python train.py --d_model=256 --activation="swiglu" --norm="rmsnorm" --norm_place="pre" --norm_eps=1e-05 --rope_base=10000.0 --rope_fraction=1.0 --attn_scale=0.125 --init="uniform" --decay_fraction=0.915 --decay_shape="linear"
Each number is 200 + 40 x the weight over its row's rms, rounded and kept within 0 to 999. Layers, rows and columns count from 0. The size before them is the row's rms in percent of the matrix's.

# gate: layer 4 MLP gate, 704x256, rms 0.151, rows 475-492, columns 128-255
# up: layer 4 MLP up, 704x256, rms 0.155, rows 475-492, columns 128-255
# down: layer 4 MLP down (transposed), 704x256, rms 0.0856, rows 475-492, columns 128-255
gate475,099,139,146,173,235,215,173,149,282,204,161,177,166,147,213,128,195,185,161,158,179,292,200,183,154,185,184,201,198,198,187,135,167,265,147,240,202,213,179,277,189,228,239,192,193,196,204,190,170,249,230,199,253,241,287,244,253,169,238,201,260,152,199,159,245,257,269,191,210,117,230,232,217,226,165,175,162,204,143,201,223,186,233,101,212,249,289,116,253,199,203,236,249,183,207,196,222,197,210,186,268,245,195,147,226,224,176,160,247,258,259,212,111,208,205,188,224,205,184,151,142,215,227,228,162,198,222,174,226
up475,104,152,179,198,268,187,173,198,143,105,178,199,263,152,133,206,229,199,224,161,111,248,223,250,128,182,154,201,250,210,245,212,165,180,245,192,156,239,230,228,212,209,176,174,239,167,220,183,181,136,115,183,229,202,165,207,188,136,238,256,100,159,240,227,189,206,193,119,239,121,276,257,181,156,176,169,126,119,164,166,193,189,251,187,201,264,110,173,290,205,186,141,237,199,179,193,174,165,148,271,178,188,208,224,184,243,195,170,178,198,172,207,275,149,134,262,239,216,132,195,189,175,175,134,187,221,191,186,149
down475,104,159,246,299,177,279,255,215,297,193,217,234,222,213,187,212,210,199,143,207,164,228,236,167,206,219,214,162,185,190,224,237,195,175,131,220,147,213,209,239,214,160,211,171,173,169,270,165,128,166,203,356,112,200,244,233,198,231,168,157,293,208,161,199,279,207,221,184,184,271,150,197,238,149,249,230,230,193,207,177,203,171,170,298,154,172,186,189,208,177,180,141,231,235,196,180,238,231,243,169,200,220,202,284,220,165,253,266,195,185,221,203,153,215,182,220,218,172,131,214,165,172,187,147,207,127,214,197,185
gate476,102,273,202,213,111,134,207,208,155,223,163,227,141,160,159,216,209,218,240,203,213,175,221,289,156,168,158,216,228,169,195,233,227,123,173,121,209,226,230,191,191,165,221,109,139,170,148,170,216,111,268,176,223,149,212,235,223,204,254,274,173,303,198,160,178,178,193,205,218,217,172,195,224,115,229,245,175,216,202,190,245,180,262,216,193,223,237,230,191,189,166,213,168,132,142,231,188,235,198,205,218,146,181,167,220,147,158,183,191,211,185,230,180,200,160,170,207,281,131,158,220,176,142,195,274,295,221,207,236
up476,097,241,173,180,215,144,244,190,230,372,211,256,237,221,195,154,167,226,158,154,200,196,186,144,223,285,202,172,190,155,243,173,236,230,149,253,251,141,204,169,206,207,184,209,181,220,200,177,185,132,131,146,180,255,230,228,175,199,250,215,221,221,181,175,202,177,187,240,212,223,199,231,218,219,190,218,113,193,219,208,243,195,264,282,211,225,196,267,179,178,213,171,297,214,215,202,304,198,245,137,293,95,189,113,225,205,149,191,233,194,237,193,185,250,240,199,272,217,216,193,262,141,236,168,141,186,188,205,234
down476,097,166,213,300,229,154,215,171,247,200,280,179,185,130,274,192,158,238,138,235,153,198,160,159,160,179,215,231,190,192,191,99,240,233,222,287,125,171,211,171,167,248,164,266,145,198,202,188,222,252,231,185,203,231,187,231,233,174,163,164,192,159,215,244,135,236,168,183,274,192,185,137,214,212,294,259,226,194,100,271,171,218,187,142,259,221,150,206,144,221,123,203,201,279,214,214,195,231,240,249,202,189,168,210,225,243,123,177,210,240,244,231,208,170,157,180,241,247,151,288,206,214,198,213,182,111,223,160,264
gate477,096,236,192,171,195,214,284,284,127,237,264,158,226,161,203,157,191,201,262,189,234,183,202,178,182,228,179,235,174,304,274,230,131,226,148,238,199,219,211,133,239,291,213,140,226,227,227,187,234,222,171,206,220,219,136,165,218,178,133,191,246,204,216,267,238,190,154,178,160,214,234,172,224,295,254,140,167,247,124,170,161,187,186,181,191,260,137,189,197,194,192,182,192,203,193,192,140,204,254,233,246,252,191,272,181,141,177,217,223,223,233,209,127,126,174,218,263,138,173,240,216,214,204,152,180,266,211,195,80
up477,094,191,270,183,251,200,159,227,235,175,118,216,178,238,205,135,149,163,197,238,160,186,201,180,198,232,251,218,167,193,204,239,171,212,200,138,187,262,160,148,263,97,271,226,163,214,186,207,298,199,179,270,200,186,164,162,273,176,253,145,171,161,207,182,155,223,182,138,171,192,230,154,228,182,228,227,181,194,201,318,187,188,215,180,161,173,207,240,218,175,198,203,207,182,247,175,125,124,222,198,248,220,146,208,205,144,123,246,234,280,249,165,285,211,188,133,204,236,242,253,168,146,235,257,223,222,226,170,210
down477,096,213,258,144,216,133,164,182,211,178,200,170,201,216,162,184,158,213,251,160,149,186,222,219,215,246,260,186,176,170,215,223,192,197,204,254,169,208,184,232,226,207,177,204,201,117,262,203,176,289,166,155,160,235,137,248,174,160,194,202,165,237,155,139,244,187,173,181,265,200,281,201,248,185,238,139,149,197,235,180,182,249,279,166,238,257,149,184,255,182,224,220,104,199,151,151,284,177,128,167,260,215,203,231,230,208,234,210,198,182,241,244,192,198,216,214,129,180,241,188,112,227,159,162,234,153,235,224,188
gate478,097,161,248,200,133,190,197,180,259,222,200,139,195,198,266,208,152,176,233,190,124,218,228,173,194,170,213,197,203,128,226,152,275,173,231,261,204,237,181,193,261,193,142,236,202,233,168,172,186,221,137,174,125,179,122,211,200,165,230,235,217,166,208,214,135,123,137,183,232,218,184,167,166,174,103,158,228,157,157,165,232,173,167,191,158,179,177,230,292,204,153,245,199,215,270,226,230,195,196,235,234,156,156,187,231,245,221,229,235,165,117,212,187,142,166,199,205,126,148,193,121,164,148,181,142,201,248,248,163
up478,098,211,211,244,127,271,147,217,212,241,215,181,159,178,225,202,130,162,247,199,208,204,147,244,101,238,189,242,128,129,226,162,172,206,175,137,205,175,201,199,198,201,209,196,203,242,183,208,166,180,219,231,149,202,156,187,188,90,215,242,266,191,169,232,181,201,152,223,184,202,231,178,97,216,146,246,223,199,206,206,205,302,278,196,158,152,194,247,293,161,201,147,186,191,256,206,234,165,194,145,262,157,190,187,256,171,240,208,222,220,185,194,208,207,222,129,282,195,243,235,141,181,166,215,232,217,219,228,199
down478,100,295,198,124,198,274,187,155,192,185,177,220,159,311,211,163,211,184,134,193,100,249,127,236,265,243,129,195,124,226,173,216,145,246,194,124,245,204,171,155,181,205,182,200,129,269,222,194,181,199,200,245,123,196,196,172,209,184,99,234,231,159,223,236,210,275,167,194,230,206,158,184,193,237,193,209,197,190,240,187,216,157,292,194,248,130,240,129,211,208,183,184,208,171,174,172,157,140,213,201,202,207,197,181,188,190,201,179,189,228,198,185,218,202,204,233,255,197,263,246,189,209,229,174,202,164,158,226,193
gate479,098,202,202,252,192,199,178,134,252,109,231,215,282,145,260,158,249,140,239,188,159,169,210,162,217,192,255,192,221,177,233,176,166,194,184,210,244,195,247,234,227,148,238,186,178,209,140,168,259,172,214,232,185,252,198,227,209,158,287,153,220,237,193,167,229,231,203,195,232,243,167,202,261,216,178,207,180,266,183,261,142,184,221,201,156,162,200,215,201,185,160,265,222,245,159,181,246,218,189,180,238,185,170,150,248,182,187,93,115,197,199,186,161,272,160,188,210,180,232,199,178,197,243,232,157,259,73,245,253
up479,100,203,182,172,237,199,233,124,194,278,191,193,152,186,199,220,157,227,207,239,146,203,244,150,241,265,217,184,169,173,176,148,210,214,283,183,148,252,139,192,162,163,243,217,194,266,198,146,195,137,277,191,262,179,241,153,156,177,207,130,234,193,258,202,184,226,162,202,82,255,212,188,179,203,184,226,189,195,165,163,226,241,120,203,131,219,172,194,209,130,219,221,258,179,186,237,98,163,221,238,158,170,170,160,199,182,165,209,141,174,220,186,187,195,194,203,216,209,158,246,191,166,114,223,138,202,156,210,278
down479,101,183,249,196,260,208,252,195,179,173,168,179,161,245,101,160,163,258,160,195,166,178,308,186,190,266,178,196,173,155,234,190,181,238,182,131,217,205,192,196,107,201,213,202,259,240,176,224,218,239,196,219,193,206,274,165,201,247,155,213,172,222,262,168,248,229,241,203,154,244,177,184,198,197,191,241,186,239,222,225,227,232,214,168,192,252,169,188,234,218,178,105,258,160,205,228,201,205,212,316,230,212,151,181,228,163,228,276,290,211,153,185,148,236,221,194,270,169,189,216,246,210,251,151,191,170,217,196,173
gate480,102,133,209,210,247,210,181,187,164,157,142,159,188,168,99,176,235,194,201,222,176,240,214,247,170,184,182,163,199,188,279,270,170,162,126,266,200,208,108,128,199,204,202,137,172,295,163,181,219,164,206,211,186,253,172,131,231,200,217,260,202,88,142,141,233,167,167,232,188,151,262,155,205,195,198,125,205,147,206,215,214,152,200,193,141,230,233,195,83,170,245,129,152,163,209,199,127,200,212,153,260,185,195,141,217,99,179,141,201,234,188,241,139,135,246,191,218,289,230,222,157,151,258,245,219,168,194,193,199
up480,099,159,199,216,177,210,129,301,144,169,274,181,203,249,110,239,134,207,149,175,201,201,130,195,159,256,144,234,198,230,199,245,193,175,236,235,235,100,205,236,219,196,245,182,343,174,199,173,185,160,205,248,189,216,159,184,183,226,147,155,191,206,203,212,191,240,225,153,256,220,218,253,239,157,180,263,184,211,226,187,274,281,162,176,237,233,205,172,240,214,228,201,219,188,267,230,199,152,103,137,198,257,250,267,194,206,264,196,213,215,270,174,197,242,185,168,166,221,202,255,279,183,221,198,211,283,148,228,219
down480,101,185,168,214,225,140,229,188,217,201,121,208,213,292,230,245,201,217,294,233,213,238,236,163,214,129,160,207,255,194,167,185,152,186,123,181,144,229,233,236,183,230,215,160,208,233,210,146,222,138,215,172,187,228,214,230,147,195,187,201,190,133,222,155,210,162,148,242,241,219,127,227,166,198,196,171,160,172,151,217,222,98,221,209,246,207,176,259,189,202,192,107,249,169,147,200,184,210,232,182,156,211,243,192,139,151,174,148,190,309,176,262,173,124,225,171,198,150,173,197,181,226,143,254,225,108,224,168,210
gate481,106,212,203,163,126,168,259,193,247,198,202,235,171,195,195,229,178,169,190,198,186,170,206,247,265,217,187,200,214,242,153,262,212,206,232,191,215,216,222,157,113,234,105,199,213,141,148,205,249,193,261,147,202,179,215,227,226,194,191,158,168,144,237,174,215,255,143,188,168,161,175,239,124,191,288,232,213,206,196,218,203,153,261,197,250,200,160,210,158,225,308,194,215,185,307,238,173,211,226,248,186,183,166,171,156,257,216,236,233,163,163,194,225,198,149,171,217,208,158,224,315,192,245,239,220,246,212,155,188
up481,104,232,82,175,230,261,191,212,194,213,277,165,265,147,128,207,133,230,180,192,206,171,241,179,143,268,215,197,198,237,252,180,289,155,137,167,163,61,196,163,214,190,295,257,282,211,205,241,199,214,166,273,140,257,200,200,175,153,189,148,222,266,203,171,171,184,256,191,300,216,172,151,278,210,190,220,274,237,180,159,207,192,160,206,249,192,177,216,244,185,152,219,166,214,158,156,169,211,197,182,198,210,221,231,202,234,153,231,197,243,205,301,200,204,193,150,198,220,192,168,128,219,118,247,162,268,236,177,162
down481,106,204,190,245,198,172,95,152,219,253,225,219,223,247,191,171,196,243,183,182,190,150,204,124,141,221,178,227,260,229,180,185,193,175,145,163,206,149,210,253,199,193,245,278,184,173,177,204,179,288,215,287,218,132,170,176,175,173,170,209,198,202,204,258,160,243,216,183,209,177,211,93,213,208,165,192,218,212,162,163,204,190,142,180,239,113,232,169,242,177,182,167,203,158,128,174,192,192,174,81,190,133,235,226,205,154,158,136,197,183,207,172,225,168,217,216,167,197,229,182,284,320,160,218,156,216,173,151,203
gate482,099,182,163,250,198,191,218,225,229,179,166,202,197,257,210,210,148,196,138,183,143,182,204,242,149,222,206,221,189,218,205,298,126,174,185,200,236,293,226,161,149,323,238,138,145,112,122,170,208,200,223,218,214,197,174,238,252,161,276,157,230,162,212,236,192,181,147,288,208,195,158,170,303,206,252,208,199,190,227,204,111,167,133,235,249,205,127,211,195,246,195,229,133,210,180,181,306,163,169,179,211,201,131,105,222,187,254,240,173,189,197,217,200,235,149,228,219,232,222,100,253,183,175,230,296,166,114,241,251
up482,097,193,190,226,187,184,196,196,175,230,250,215,240,133,211,215,217,200,255,208,166,268,160,204,159,113,215,268,181,205,111,189,224,203,135,187,198,144,133,229,281,168,207,156,199,163,161,197,147,299,191,146,202,191,114,220,175,230,250,207,220,240,150,203,230,254,217,262,190,158,255,207,178,165,164,272,235,218,156,187,134,171,176,154,196,242,179,270,199,244,228,201,218,197,298,227,201,287,176,172,227,220,170,201,234,220,206,190,105,159,183,273,244,175,264,146,181,164,115,238,205,253,266,165,227,114,182,216,147
down482,096,122,203,200,174,243,189,222,254,250,249,223,244,172,207,178,248,193,259,131,117,213,183,153,162,147,169,178,167,203,201,221,219,167,136,223,223,179,207,176,267,255,161,159,177,169,196,190,82,246,182,147,242,186,202,242,199,221,220,240,273,188,217,128,233,204,181,188,189,200,173,189,187,178,110,166,271,175,178,232,224,191,169,201,209,191,190,204,205,259,201,241,167,181,292,111,214,204,191,217,190,185,163,195,250,252,163,160,140,198,160,208,211,198,265,149,230,178,145,200,245,227,212,191,199,222,284,174,155
gate483,099,184,184,286,208,247,180,201,198,214,218,179,192,194,202,185,210,169,192,269,192,273,152,285,176,143,99,246,226,258,188,180,170,159,231,171,170,187,155,156,206,203,245,234,233,251,217,187,219,144,226,188,206,166,183,197,171,197,250,243,249,203,178,203,252,200,194,155,197,273,152,293,220,184,171,201,227,105,288,126,168,190,176,224,204,228,137,236,101,160,255,143,242,208,213,274,206,237,156,159,208,196,231,220,248,240,134,189,136,253,192,239,182,120,224,214,260,206,239,156,189,140,168,260,190,223,255,221,176
up483,102,199,166,186,182,269,264,214,244,245,219,192,207,163,154,219,190,255,175,188,208,203,191,159,206,253,221,193,276,218,193,225,203,198,218,209,162,302,242,198,230,187,169,151,140,153,199,143,216,201,176,193,199,275,228,168,183,155,174,182,169,141,212,222,188,155,186,185,145,132,203,149,153,222,217,153,248,244,88,224,244,132,245,200,201,219,174,122,220,214,131,222,102,155,199,139,161,193,221,287,236,194,153,157,141,226,279,215,241,196,160,197,211,267,160,164,183,165,143,178,256,226,212,123,164,194,198,229,159
down483,104,230,155,140,208,249,244,192,250,230,234,209,177,175,246,138,218,228,263,199,259,245,203,187,256,175,163,183,256,224,174,227,215,194,229,222,144,235,218,166,210,185,254,76,213,101,157,155,209,237,190,237,224,301,292,151,131,207,154,133,172,207,190,169,188,203,237,154,206,182,245,159,208,179,186,199,164,184,139,234,231,143,127,178,166,212,235,156,202,152,137,260,124,162,232,130,251,237,172,232,104,198,94,125,176,221,222,208,248,235,212,251,241,250,162,185,149,194,239,257,204,210,255,155,136,148,182,212,166
gate484,098,95,261,144,204,175,186,186,234,207,139,133,115,196,184,196,165,202,171,101,199,195,171,174,251,203,165,150,179,245,243,226,240,192,167,181,208,218,220,235,247,228,172,221,265,168,189,211,142,106,123,191,201,158,258,188,162,230,202,214,218,236,230,249,183,261,248,166,240,170,189,262,168,203,215,188,208,177,182,256,205,252,213,89,179,156,186,254,224,232,169,266,126,227,253,221,217,259,219,213,212,118,240,173,227,170,210,167,138,228,156,251,235,173,273,194,197,169,155,243,236,154,218,113,195,243,205,186,196
up484,099,171,280,190,149,195,163,214,219,224,162,200,221,168,232,207,270,176,221,183,248,198,184,266,166,176,197,203,230,227,195,192,234,187,234,200,268,228,167,237,188,147,202,198,141,208,196,193,110,234,251,201,212,222,155,272,144,238,259,205,120,187,180,186,170,116,254,154,146,222,219,137,153,167,211,192,156,215,198,205,105,243,203,226,187,184,179,200,208,145,232,200,291,187,203,195,165,230,139,99,213,147,271,223,154,213,170,220,195,235,247,128,201,196,199,137,245,245,220,76,206,223,243,210,192,192,198,287,194
down484,096,195,111,154,163,138,222,205,204,270,186,103,211,241,203,197,255,238,246,217,180,150,189,169,138,231,222,220,148,205,125,188,134,200,166,123,232,241,143,219,175,180,257,166,277,189,147,117,210,117,196,247,194,232,208,153,214,188,178,200,170,215,144,122,205,170,196,159,190,218,127,126,184,118,247,105,219,233,230,187,273,185,181,206,124,191,219,217,213,214,265,154,179,201,190,254,213,160,220,194,237,231,212,252,188,262,149,244,215,176,168,247,202,226,187,187,226,201,220,238,239,173,253,147,278,136,130,194,186
gate485,104,165,186,243,240,179,171,240,189,210,233,169,204,220,217,259,156,253,204,174,173,172,156,227,137,186,216,254,224,167,283,190,212,182,225,180,193,151,247,252,194,180,168,168,232,219,158,130,207,237,218,221,232,183,110,139,186,167,168,265,150,186,247,140,163,132,205,238,185,206,186,201,247,155,185,231,205,170,174,240,166,163,173,196,245,242,191,171,218,183,279,302,221,142,229,172,129,190,208,156,217,118,208,231,195,181,209,130,171,215,242,173,276,214,196,151,286,196,136,270,263,196,156,201,244,207,167,200,217
up485,101,193,205,146,223,180,236,186,212,152,282,236,195,218,124,142,146,212,178,246,260,183,224,203,132,132,191,250,275,248,184,189,196,194,290,179,161,136,185,250,243,176,232,215,152,239,210,193,158,246,174,250,249,239,220,177,204,203,195,259,174,223,181,264,133,125,143,168,285,155,248,225,198,137,126,177,212,257,266,277,116,193,185,190,165,218,229,249,241,174,210,201,184,248,208,257,146,210,288,131,233,243,188,152,157,225,206,161,220,237,275,220,225,181,290,99,212,124,204,199,228,173,173,187,236,198,120,194,195
down485,101,204,230,130,252,178,124,172,172,216,155,216,207,226,178,216,248,211,249,161,225,190,215,201,199,131,243,240,230,203,184,162,183,184,179,233,164,194,154,181,218,102,139,186,153,231,160,259,162,269,206,149,188,260,202,188,173,218,174,188,184,193,170,123,150,152,203,140,205,160,217,130,118,165,219,231,255,215,265,137,187,212,207,187,139,197,202,179,207,196,179,133,227,177,83,193,226,235,170,158,228,159,157,226,213,248,212,262,227,174,178,186,217,178,197,236,169,133,179,188,185,201,201,308,223,197,271,196,187
gate486,099,281,216,181,259,204,238,187,169,175,262,174,183,187,231,209,107,215,183,111,228,260,146,191,182,294,183,236,172,196,160,183,137,154,181,186,189,200,209,137,210,188,191,146,225,112,215,199,176,206,144,171,213,196,213,172,129,240,246,225,150,180,218,259,239,275,234,228,139,238,202,231,177,152,201,238,275,245,170,209,208,166,211,153,238,165,197,184,258,200,185,133,225,210,201,272,126,176,258,160,242,234,177,131,215,144,224,216,131,191,260,183,243,185,142,220,232,218,238,199,186,120,258,195,240,172,200,200,233
up486,102,198,202,239,140,256,155,183,182,173,157,183,165,239,236,264,193,184,201,203,238,218,188,218,183,236,252,183,158,266,144,136,206,210,238,224,200,274,247,289,182,127,242,215,189,201,258,224,224,216,165,191,195,211,234,126,225,185,214,226,220,169,229,235,270,236,184,202,209,246,201,216,149,232,108,243,196,231,201,241,169,166,157,201,181,185,138,258,295,257,219,186,185,176,218,204,195,230,163,263,127,248,214,225,156,278,256,209,214,269,168,150,189,222,119,227,175,150,271,194,188,243,220,183,281,262,241,174,181
down486,099,301,165,221,197,222,219,209,212,160,225,255,239,202,324,199,147,200,137,156,218,233,174,219,189,223,230,208,208,145,225,159,176,211,210,214,268,174,277,166,250,252,138,205,203,144,328,171,191,211,249,185,150,192,208,223,180,259,182,204,211,212,237,211,200,291,218,191,186,223,223,179,260,162,221,227,180,230,196,168,202,239,240,152,236,183,168,220,262,251,203,172,191,243,223,255,131,188,185,207,185,228,165,273,170,221,148,274,147,175,209,144,301,192,219,155,147,214,158,221,213,251,198,198,219,220,219,157,182
gate487,105,217,248,221,208,213,163,88,226,200,209,275,211,254,205,179,245,216,193,273,185,224,154,152,154,124,259,252,197,137,160,180,205,152,198,125,195,150,160,247,195,191,213,216,199,189,201,219,185,242,178,190,175,176,148,202,217,231,195,187,109,226,182,122,222,192,171,208,159,246,287,245,186,240,151,164,164,233,128,195,118,202,159,142,127,210,221,169,252,148,142,214,150,190,219,238,191,137,160,259,193,293,144,220,243,138,211,208,218,193,327,261,223,205,203,163,249,269,207,235,195,170,193,219,237,172,162,189,210
up487,103,225,223,237,208,229,189,177,205,186,222,223,180,186,129,228,292,253,184,182,210,174,219,204,138,201,124,248,128,181,199,288,239,169,236,266,177,189,249,194,179,197,224,187,234,253,170,265,144,115,176,203,145,150,173,193,185,196,171,209,184,209,247,188,219,237,206,171,173,217,127,186,208,271,299,232,160,202,193,139,209,192,165,236,177,87,209,207,145,252,163,200,165,210,209,199,178,194,228,163,245,183,116,161,172,252,188,255,176,156,265,192,226,242,162,231,259,219,198,185,191,174,221,172,186,177,192,128,237
down487,100,223,164,139,275,208,210,148,201,219,236,174,195,239,220,165,150,226,106,80,240,249,210,185,204,197,234,159,194,200,202,175,147,173,299,140,177,218,114,231,185,178,180,231,186,186,184,216,142,133,168,264,198,192,201,168,259,200,223,196,209,240,185,166,205,245,142,202,178,230,197,159,166,161,180,169,191,207,227,176,223,260,137,177,232,224,168,194,181,151,258,196,237,276,238,222,170,187,171,224,195,251,182,133,182,172,238,263,260,194,209,190,201,236,218,210,182,252,292,131,192,199,247,228,182,166,104,216,149
gate488,095,172,175,96,240,214,199,232,213,154,177,217,216,210,186,183,224,159,246,203,162,232,184,242,252,247,59,222,152,252,154,197,280,197,150,211,188,182,260,167,213,206,217,167,199,151,243,257,211,175,147,162,145,229,154,260,175,217,194,155,303,111,262,164,230,155,227,176,216,238,280,194,225,250,186,196,242,218,211,177,167,185,222,218,281,205,232,160,195,194,170,173,142,155,231,138,235,242,91,199,266,228,211,225,268,275,199,197,134,303,243,218,158,182,188,209,193,196,180,240,191,198,175,252,132,198,273,146,198
up488,099,250,169,281,206,149,201,200,231,226,258,193,243,199,195,171,141,204,150,250,179,219,144,185,261,188,144,201,268,160,197,202,148,230,195,225,221,191,257,210,146,190,239,163,202,159,161,268,157,163,181,223,256,184,208,191,203,246,227,119,192,187,278,117,214,149,188,228,215,186,194,225,170,228,144,191,227,159,152,217,176,219,166,124,256,182,116,240,210,209,267,276,182,267,232,254,184,222,216,173,176,191,155,186,172,239,179,197,233,228,224,204,199,194,114,205,145,181,183,104,240,146,94,183,200,143,287,175,154
down488,097,214,202,271,188,186,149,268,213,216,236,224,155,172,189,188,196,268,182,226,169,237,192,283,208,212,224,242,205,165,206,143,218,99,219,218,254,254,256,221,312,178,158,247,144,109,200,236,184,208,191,169,209,162,86,148,201,214,149,196,242,110,228,267,159,226,242,216,214,183,167,252,215,182,149,251,148,239,249,208,268,263,155,235,168,231,193,283,188,182,219,184,217,191,128,246,210,209,210,157,154,186,163,262,222,233,254,188,156,203,127,224,239,192,221,210,234,210,242,261,223,149,168,140,209,185,180,170,229
gate489,098,174,221,214,180,223,209,252,192,176,229,185,241,204,217,143,278,187,225,170,128,303,205,165,260,244,151,212,237,215,194,238,246,258,189,288,200,176,226,151,217,146,270,208,250,213,280,242,226,183,249,212,227,267,165,227,259,195,164,151,262,181,233,149,204,179,115,222,194,251,220,222,224,242,164,162,236,124,201,202,155,161,118,226,216,238,236,181,252,175,149,198,269,201,263,244,214,187,147,227,207,208,214,212,192,195,224,207,231,198,173,152,195,333,218,219,158,248,173,203,190,209,224,286,224,235,150,216,211
up489,102,158,173,202,159,229,139,230,257,159,252,218,200,223,161,215,186,197,190,147,193,210,172,189,217,182,276,211,248,202,229,206,152,159,189,172,199,144,177,184,166,194,181,133,184,171,138,147,217,208,235,116,212,220,177,214,222,214,184,229,202,177,196,110,169,224,239,282,212,136,163,197,184,177,217,251,137,222,168,257,250,203,273,134,204,252,229,230,303,237,173,182,206,251,184,191,300,200,186,168,197,243,194,202,176,192,216,186,151,193,216,205,184,245,219,264,210,181,205,224,192,128,266,244,266,242,276,200,137
down489,104,191,250,169,245,157,220,238,197,171,104,226,156,177,204,204,112,200,218,229,262,257,187,260,192,166,250,122,186,190,173,197,214,266,161,168,203,151,210,241,182,185,172,199,193,214,283,148,216,274,249,222,223,175,253,181,215,189,249,253,201,169,138,263,236,269,205,126,188,204,146,218,136,182,293,233,233,172,242,192,231,210,219,214,230,197,204,229,187,237,195,208,211,201,231,238,235,284,219,137,202,204,248,184,195,154,117,194,174,240,246,136,207,233,148,198,170,249,191,205,186,284,158,169,257,179,283,224,166
gate490,101,199,198,184,141,194,163,209,156,243,156,130,243,213,208,204,276,188,188,188,170,236,258,186,191,145,175,231,190,155,209,174,171,185,208,154,268,179,203,225,227,291,166,266,148,134,117,189,259,203,196,180,235,255,285,172,137,205,198,260,192,244,150,269,212,212,180,186,250,228,133,217,174,205,185,205,177,133,156,131,194,116,177,269,247,194,222,176,222,187,171,193,187,217,250,199,200,151,185,158,161,155,183,179,200,229,170,264,210,192,253,149,237,243,105,151,168,214,134,203,242,182,250,181,201,194,155,160,259
up490,101,149,230,192,163,215,168,231,134,226,224,205,139,206,158,215,203,202,183,183,254,212,207,150,196,196,275,213,128,140,203,159,162,129,216,218,200,191,194,221,192,235,163,228,219,206,216,231,119,214,187,277,131,142,318,278,275,179,195,204,200,200,242,185,166,242,161,237,220,168,230,225,251,249,224,271,199,181,255,189,206,165,267,227,225,223,227,169,272,245,138,236,202,131,225,98,212,259,125,171,230,125,184,225,233,277,221,252,217,158,170,185,172,215,224,219,193,218,168,163,198,206,191,201,229,217,167,188,183
down490,098,141,191,170,203,152,194,201,176,196,165,188,115,195,210,187,194,247,219,184,160,225,242,184,223,225,204,174,245,125,182,197,207,169,237,225,263,149,214,149,167,239,181,241,191,172,246,266,200,242,126,199,187,145,212,206,185,132,233,173,215,172,175,137,149,209,277,136,254,226,206,214,243,241,220,223,172,219,167,235,215,247,230,131,175,211,248,311,171,185,173,246,223,210,183,165,221,94,169,240,121,219,253,194,310,185,253,233,232,222,181,188,273,175,195,221,221,166,209,185,230,199,210,226,238,118,257,187,214
gate491,099,137,175,157,164,133,166,138,157,213,185,235,145,170,189,173,240,149,134,210,277,125,179,173,200,216,153,181,188,255,216,226,181,144,175,237,255,225,123,202,207,122,176,205,200,183,193,179,203,188,205,188,266,247,156,196,190,156,236,193,195,183,237,242,210,178,241,218,225,199,234,205,206,195,273,162,217,187,246,210,193,146,196,183,213,211,180,233,178,157,186,194,240,257,107,309,184,183,142,179,177,155,167,222,153,218,152,174,133,208,247,173,234,229,249,245,298,250,200,277,196,111,196,190,183,162,210,94,160
up491,095,220,202,167,239,161,207,153,253,191,195,180,257,215,157,221,154,204,173,156,185,190,183,155,211,243,273,211,144,145,171,248,224,182,163,273,210,230,206,177,168,208,225,308,204,219,241,241,207,191,171,220,187,145,190,142,167,180,284,188,174,179,237,304,198,282,232,139,175,215,79,207,193,220,217,214,198,176,140,161,175,243,142,207,184,225,205,202,258,158,217,185,162,252,206,245,235,158,194,216,197,213,201,129,119,295,168,206,161,246,238,189,128,185,115,154,247,272,217,222,226,164,231,138,148,187,208,175,177
down491,095,248,144,216,230,148,234,184,170,199,136,167,208,159,264,262,160,130,234,193,191,182,240,206,167,225,208,162,181,258,165,237,219,251,140,174,163,179,280,278,188,137,236,173,179,185,160,252,186,200,234,228,198,185,201,194,154,192,92,201,152,280,119,174,225,183,170,180,163,295,202,178,201,169,167,281,273,179,183,216,273,280,233,163,181,271,220,164,185,210,172,174,233,158,246,160,168,208,208,199,171,198,171,225,204,230,247,216,159,173,226,184,164,183,224,195,154,162,190,132,264,212,198,138,105,191,219,209,252
gate492,100,199,185,188,190,195,212,224,193,225,189,158,246,210,211,237,244,139,141,157,236,183,206,248,176,261,160,149,222,198,206,154,206,216,229,291,233,174,274,175,226,250,210,171,220,161,168,160,191,247,212,219,189,239,192,146,136,241,135,178,199,195,194,206,148,182,246,247,171,170,203,209,219,224,133,186,197,196,217,226,152,198,206,136,201,148,149,199,201,163,143,158,134,152,228,144,166,187,210,185,205,221,257,206,192,193,225,264,177,134,231,287,160,226,204,166,207,235,155,227,195,274,201,209,240,229,126,255,160
up492,102,199,192,179,146,173,192,294,209,253,212,181,202,165,203,165,249,197,148,223,98,247,230,159,225,186,158,147,149,97,203,227,254,222,198,253,215,161,144,170,195,140,122,208,253,160,190,283,171,154,211,174,138,196,250,215,228,243,230,200,120,200,270,234,153,189,239,261,226,184,178,190,228,196,185,221,267,236,214,202,249,199,133,207,204,250,274,203,184,206,238,190,208,288,209,146,217,111,241,211,184,178,136,222,131,205,203,235,264,231,162,241,193,184,189,163,241,243,142,198,259,226,221,193,178,218,306,226,182
down492,103,225,182,218,170,186,221,187,211,270,202,195,239,183,216,199,176,226,156,242,265,164,134,220,283,263,180,191,154,233,192,182,197,165,100,188,196,218,137,125,206,269,174,193,185,159,254,231,231,250,285,238,163,192,149,187,211,211,333,162,200,223,157,205,187,207,234,185,261,116,202,197,137,155,168,181,192,147,229,241,242,189,158,152,197,239,200,205,233,220,205,252,215,221,233,261,252,202,232,223,196,157,214,230,150,184,209,163,205,237,163,158,166,244,133,222,172,168,208,232,187,189,242,145,144,209,210,243,221